Weights of a small GPT-style language model, trained from scratch on English Wikipedia.
Architecture: rotary positions, attention and MLP in parallel.
Each number is 128 + 24 x the weight over its row's rms, rounded and kept within 0 to 255. Layers, rows and columns count from 0. Numbers have three digits each. The size before them is the row's rms in percent of the matrix's.

# layer 4 MLP down (transposed), 1280x320, rms 0.051, rows 448-497, columns 0-63
094:125115120130120150147140104122150145094138081132125139149131132115139085086109170139101121127143151145112161159129126085112100125051189128122125136167120131101119120115098154135126082113138107
102:143155094101126097162113129134139132138139126150115115160142094088161151117109119103134136128131125177103093129117181089156088160140089095122125120185143137091092153129106067128136131126084148
097:153075162125187115105138128152153108120115127135110101142115116161136126103128152124140102107111081131131150083139086134073106116127121181115138128182105098127071110105117157132121157150169135
100:133077078129127121102138129141108101132138169121165105117117120115112083147129117125107163130147115111073145126161159111060140158064122131146158094135096156112160165100139145107138145175126154
089:118155123153157141136148145133125115119129185165144131125165124182110133144120121132136119059167154146138126159123129102161133130114153116145107117132110118122143192124096163163151116131119164
108:155109132116150099103151128103114165129105163086130130166125172124141119104083154097148109111143160106120121096125149139147077122127158114131140096130088149098104111132102144099123136141139142
093:162153151144152091122122120103144100141161200101128157110093155094158124084154126090123115172152122110134110136162127174112143130096070118122134092125140107143093129096144139113144150142124102
100:129144123147047137160142138131159138111133153125144175126117160153133094106121223143110125125117162136157103131146117137126132142146145129055139154132117112130144123128179146143134166122115133
093:093134096112103094136124159117104162113123090146121137170116135097151139145108072079188096136105106100097115127120175108101156121146167144143116118110123168107116103100088164114138167150124147
098:133112109160101116090119087161112139099112117125108133129087107085107165130127114121125121150121078103077118101122137105117154106107117100117134117123152129142130105157078083154101105149097094
098:150118116137108131152096093112130135103117138101113142128151131139135115154107146129136160132129156116120094155135164139126085104141128123154152111117128128121120149115172113136116159122150099
110:120108119129131143125142097144165152085133113131142138124110157154146108131184145122109139128166116095120126134096081147067120103131136128124139065126084169135067157161117135130141166144093176
100:132084164114121103128114129160140127139113134144101101109128169113127138089097081136126153065142117129166135127115121135132134082157113145129134133139119104134151122075107135144103106149118165
098:137105112097142178128088097107134151101152093158102143186148065099133125135095111071106099131123181140152125151129144117156143144146105168130148150118135101147108134165111094172146114113155144
092:120164146160132134103104137142116088154101125121111144158168139126108136125120092174122125169129119111095097126138179121133147119107093121080136153138117102150117164093103119168135124104134149
110:112125129152074096131129116147097104139130192157130133132166149128107132146130127078086102145131146154067125148158133091160104140166084129166119139132154116109111137109145127163170149141115124
099:117124155067102104113157153130123122145133133147119163145109129135115108126165090139081116130105139126146137135167113121143096136121109099119117089119157102156104094146103120095108083155149140
105:094115133105103126140131107139109124160120136137143109170180130040110129151112124094097108139130127103119112087081157125134104125131088128165122136082121124102145132103112157090155158134160073
085:174130105066134151138175119112125142168115164118131104130140107150126135129134129134105192148124097112084146124141137101138117121071163105110141107127092126120092142120114113091097117161131094
094:096141157167126148123116142127144097154131174112123114082124118151140136148110092137161168147104099144133096123139136116130151036116148147118153101170140159140164065115125122151082125120133149
096:090133146162128131151098118137127148094134106124113128161163122142129088122137105125136143140120133138105148141127102087111171130142111112172102130179107161120088116142161127119124133121121080
099:092119142130112116090138151134102150109090103076128133094114159105110125150132145141120138116144099108123155154123147170108151108101117115127147135091158177134165120099131122124123107153131115
097:139096142079099095115141089153128120168144096137103120092128092112106144107126123131132131141108114113153100123162142160149079110165090138121082157125090093110156150139100116171119086113092131
090:165128134131119130102139174122108118096143123116114156115102154123094134149126134155168136124093151138101097122123125146131170144122131139092159148105118146138116160168112122156132138100093151
111:109096146101150132120104111133148122124114098114130117109094117114145148118137136152121133156097119134111114117116127155141131048133129150162095103120138126131169111170094090132069156106100123
097:148119153175163153150128161152122077110100139120109128156098153145105134096096113148097134150146158097146133131128127089124141115141145124100173111165107096111107156100128096144087153125119108
096:201105118142136129111161083144100167120105140132083099111126123135108168084091166123125142104092120132095142142148114087139111140149136108174140111079129163162131163108138130131117153150135164
096:126120150134175097123115140112129176118154095164131138137094178151127141125124169130125155085118149156127131166123141065097150136166161105135125104120100144139150118128124138160108108131107103
096:113150095114088121137081091128146128140127136101131145098108127104116110094154179172107135132109142153128151146156135106142165103171152073113158131181099162132164103117090139104140115148112097
097:147147095106147098172116112143139131134149112106108115100133134136138084110134114112111133071118114105115088102101151114156135137119129096128148125144100145132161102134116184084110161120128127
097:155143084133128099131132074083139163084099106122134143140161121107108099117123114125116143092075134128096164149149137127101097090165166110157174116175128140078128099089128153145118143115205140
111:118127135096134096135095135156083151117135124136114105148152132103087135148133140090114111091118136121132143152156144178152116128108111148157147083166139132130145120109127136159085147159118107
092:174132118145121104117092121131166103156124151157081126120167118135139131108099144154172108100096133105139109122128175147129090133132134105167140084101096134092102118135130096082150100130166124
096:107125141163155116094132114144130131107152145109114125127119108101115116115128138106139173134126101122146145134119112084153109097194101117125136102103161132122102120119150125130096140134162076
098:211155159121149102125142114158114105126150152120131117159111148126128115086123134117177140148152131143100161112140158141113116101179138161144087148152144164133112115123122111149104122109140133
092:104122117094145137118136109160168133125140161131122154120099138161136176125084164130097160149145130156134166179091106119128139136165143123075131122181088080129119159105162129131157096123100143
091:118115087160136141168140110049060106116122110187147147085107115065135102061101192154127105173127121109115128143130175126094116148102090114119134102150132110122155158152175099115171127107116144
104:104131164136173126117178110146111130112115100122135118108127117127132144107138153117153080131132089103123158145113091203136120110132115112174135158076118138114133110092109157090121147147126122
102:138107133126180139117154147175157135114176158082144151148121105143151096101138148137131107120097131092110102150102130136073125131110135163127140129129079125111097117117152095124156137128125135
110:115104097087118133133157148160135108149116147129158092146173113120103145156117129170130121139147124126160126135129114101063130111129163141165094132196130122136146138176130123169136160141135107
096:168103128082127096152115100142119124119094153162112098123128103120091121140168117123132111121167170071146171094100097127145108086148122089119099115152130123105089119105112088130131148141113149
105:107123092094131098163132080155159139161122156171105112112122105132153120153166081100176142111119133181143130144144124113114101149142110104108160148122166090105125158102140131143085130113159142
094:170142174184143109140129142161116110121117158149131120141168139103130157107121153133131111112125141161157129177081112109164095165193107136130119147133147130140159130151116146152134088146123112
093:164108119127129123106169111093126124105152104121154167134142137126101117103122091108149125110092104148091114122128135115136116124125090122102120105151152129138111164129110121149083170106144151
104:095162176164079122126161154130144181135152145109145102156097165133104162147130169140141115090089121073125138133166120180106149128132133169122124131155100120117123125124125164118126139109109103
102:136132162126127108122107143085152119116115154080153132113116126125129103143114129134116166147097114132161104110147092085110123153092135139157118100143120095103100142134116133072156149150165075
102:102116124170144111138097111165165090131113093157164132148118120157130120103137173167136143123104152123141145128136127122120085136146100157129097107159130155136117133155138160165119120105100127
133:132142145133141112118161094089125100159143137166133107107166119151138154104139150104128155142157117086056097131145096148137099133132101132117134144106131177124128126075140157122112125131138146
090:139118135123133092154117125131138062128138133105170162158135135080106115120088112092145131113121110121124152044133136159140121130137105133159094155127106088142077101136130122142162099130119119
103:139137189150113126154154110142097124167106123135157119100161144143121127111128107109113161134146125121144123154130133149149127169141134105144128135142110120127092130154092173153090130116116142
# layer 4 MLP up, 1280x320, rms 0.0509, rows 449-498, columns 0-63
092:112097098149153078110136107098087129105135137112108124152126136143142173189083115128139120072132095170167163163101119128126116121106135115119126137123114119136110110116118155129134168123152099
093:109125144148128169141139109156130125171121127124128109178113161099116137142130120122110156204156161107129124142120086111152103139108178109106165122112137080135161143120132096086144092163114101
094:123142132108130132143129171117138114106090105123106101191142153142138154129124112152154121118093137141169138119075132147143165124093119127178110109147121123185137112146101167116129151094133150
103:146149113133099147120113134174121139110160145119176134127082139140168176141151158115118125166138100090119133129121119155095085156148102140123165176119115131150142100152079123097127140122164149
108:141105144114124102157160129112135112132117115147158156134115135155128098113122143122112135117117086108073166076163147123113132109136186110137133140106170089103171113156145131143161093133104147
099:130116130100086160141125122160120157124115094159156101121140120164108133147136162182139130123116139140129134154133128148135144128138153129123163126134143130124143153156096122140113142123171138
101:151157114106131096151142108164087118124139094128121126136124153143120152139082122165136138134094080130102131145137139149071097137156141121133138113143074133135094169157119149111122113134102121
100:139147115070192103133114127107157135108150185138108132130128104155137136108144178137109163159101145169152162124132123158151107117107111164135137138136158106140151156129146072092074149119135111
097:089175135071122181130100135134170150140137137118130157096124095160149115145119108106119108155102117130124122100141103170171119135134132118132096124124153153150112098125154126099137142120164134
101:141173142154182143153143101139110121150083120132086097142112159167154158097118115105164146103099170124120125162159147139128125120136148143120109133126150153158161132139130161171122132118120116
100:137125140108157110132086094126139127157123168141113107125111143120101130144127111106065113163135157192173123159101169170130144096124123168144142124106087126110154116153092157123121131135117119
101:110128100122124093095087123087132120123150149113131131117117142116128126124099135145109130157143127161181125131099141173120150119153109166130152143075170109199165141144131109141188111138117142
102:134130111143062137146169136178151085135144136137100104141139128139151148120148107130167160106131080107097119151160138128123117136150165117127109107166119144172128112148132169106120139150093128
093:157100122143123142077150139149137123109116143138173116137111138122149149144134151113155136140166107142131137125107117124122112162151133126147137133107129170132091150171125132115094137126091121
104:111139096124109138125108136130120120109143120125106102142110088178119117099131124169191132136136142133117118147120147115178145142143156158077124156087114132113095163126104124153100085124131171
103:151166065139116127122119121115145147171130124124125133109140160145144132107106143060130111149177094120103111133111138132156174132125149137086142124101124123092140166130077147155109147169111118
098:106150184144136134125118096128151117129129141157156120101157118113145106121119093134135093107122158128163102128103122114137170155141113134129115133155101155117152115155189131112134105100129147
093:101136174119131129108091147114159189108137106154117078094123110152120131148106106133176132127127164119148123135114126110128105137104135133117132129118131131121155087120158117130156116077144089
096:121161082087162099099134111096093081097117114120161122099109146094113119147167171087093100102145148134109138107102116132125133133115129144144139144101115119122120103142072131110139116150128134
096:179104154129150169147137106109126118108191138147050165110119139154132118133203133103105131146153114143140131108146115112108139129130110148093151112139152119157141142088120153169111166173107123
106:152162141095112116131150135126139121143133141128147164137116133150107152142093109162106132163107130129126129139113079126086138098133128117127139128159129127120085154147123139100108113092155112
100:146141091159101152119155130122106149113130120120163131150131129104077153188137109109117156150176148136089175129120175137157125111121131137090124147098150139116141116110117121133133185102127159
118:137071162120117093126131080133127187124142135142102125121080139175140127130113116156076166160112157143089132127130116138099127127107114112112150146129137116156139134144141133106135137121127121
106:076121118153122139127142131116090144137117136146160114101111160156141131152130109119129148130120147136123119110134162140097104147121178074124121098145107143122138123115164156116137128061103120
096:130129099118152131120132120141113099093141069155180114147116138107151177156119177131153144119114150165127108097098125129126138124107124116096135149111159115151100074132112149147143125141163136
095:109137131133120119101106135141128105120108113109133120139082164144138086177164126139094089158128104100122119123125112146149181130106109090163110137151127148144167077102120133108133111134151114
102:165088176087125147153084146081112128146138121102104107128137143124127107157170093125083160144109118119137154086134144154141139128083091092122120160090134106181135128132110142131133101152109154
102:133171151124100163188134163119130122080138101134125087130101114089150108124149076120145133113113101107134158122146108154157140151129105108121098143121143112151158111127127133121168133127114144
096:161086147136183133154125179090153119107090165154150141128145150130099149179141147145104097157135163076138100133122158169177110104167151130158123111105101117082117131124112096116117115156094102
099:137110140156083115116140184173152114141153112121123162158102143108162124134093134104129141121154122098124122190152093106167152094129127137148163114161146100120153131161134152134101161154107092
104:171147123125173082128103121087177136111121134115146090154158149118122160125172112108133165176177122126128148142148134147120118126131155154093136182128126100120143151096107117115102099122123099
091:103105146140123163167119094126161135113141124082163114123093146119084169124141153084138189119152133109105165121118118123156126124161150174117111164136137104132126145130133151103102101152127155
095:104115121136132161116108147153138147096180141141098147121118140128126146174158130159123127126156113125139145111133096141120122151118174091127144157121120135132145144126150130109151115107133162
101:125125124117130117128141102135137138155137091111138090103125085118117139086062126151107113146120142137109121109061142109136139128150119108121141104117136136092161158096085146101126124152123183
102:144123126136143124156126136094100110144101127131128109128187125169083094142129131100161090138123127157130124111116131157104156135142121119108139120095163156087127110087102155190134106135137130
099:136121142113130161106100105176181100133141155109084094093146135150126149167176122105105102112107123113124111165097120109120137106135129167152121132120106119177085108133131153109114135142135110
105:121113134108144134102132163160137132149114165144139112128118104160143118161101101142180158150137155103146096122128131078111143148117167123117134130192157116124103120175118131149111138095116153
106:080125136137175170180123144133145150144130118136136144135155124135135149146161096113115113097100168060102097158135131152145136151144145155144173162130134173141115075145103140119148193096123180
099:133153109114153148095103131152099125099120125156170104146097113142120151130120149159110057135129170150127109086127119149122139121110147112107144169154120107120139123153182122158129163123152141
092:083132113104152081099195105153093124151163096138107159135178130111129110094113121122148136165118131147120113066119111168149124130143141139148154147123123091154146111114106090154137084162126132
103:133118065106132132117109087131146134136121109180114094133148120130095134161119129180097118119132118144157147157154143131130146095141104177147115080115128122124128119163091119094137126153101136
099:112111105116082158144151114135116137110148100135135139121119163111135087167148120110138125114171114123126142116132133134107146094095125159105115127104134141110116110096125171108127162101133127
097:111139184109108120130100106130103146189154137138152090092132109161096168182113137156091145160147155183182157139097126132105133165099152115147101106165112113111144153124134121104138135127150142
101:108100136155124111092091070116108123116116106140131122130109144097120132100117121172121143148145100165132210086128118159151144123104151119165118132127124078126175146156159143076097160116117143
095:143130138163056132109119107134129116136162111093094127163123151107138115108150112149139141149150097125126128133131122146105117135104112153164101110148143069124128173104143132086137096138102147
100:168095159151125128135118144142109117140134149083084113132126116124120138172115120124147151142146176133111115098116093097100137112145145096142124103098129096127123131088103127160152187181129144
118:159106118117121134121171096149102115106135101132123111148123163093113165089118137091124103119103153162133105150127100144125136136156118162141130098129122120114146143122142150130126107119136162
099:107147159136162169118159166097109173127154152166119116107107161140106130106141151158113119133148112165135144170126116108122134128108147109103129084143146134118178176147096137093095126092109113
100:136122128118155155091121085131098092126120120105101127121156099104153143159170094127167146121152121175156163169154134166133136096139140146134143181091126111128116101099094121133119108132129127
102:142126150111105123141123109151154114087118101138085182124164139097139095080151138094164165160119152132130096118084120140112132132147081112152125101118084129118113124160115145117102152150143111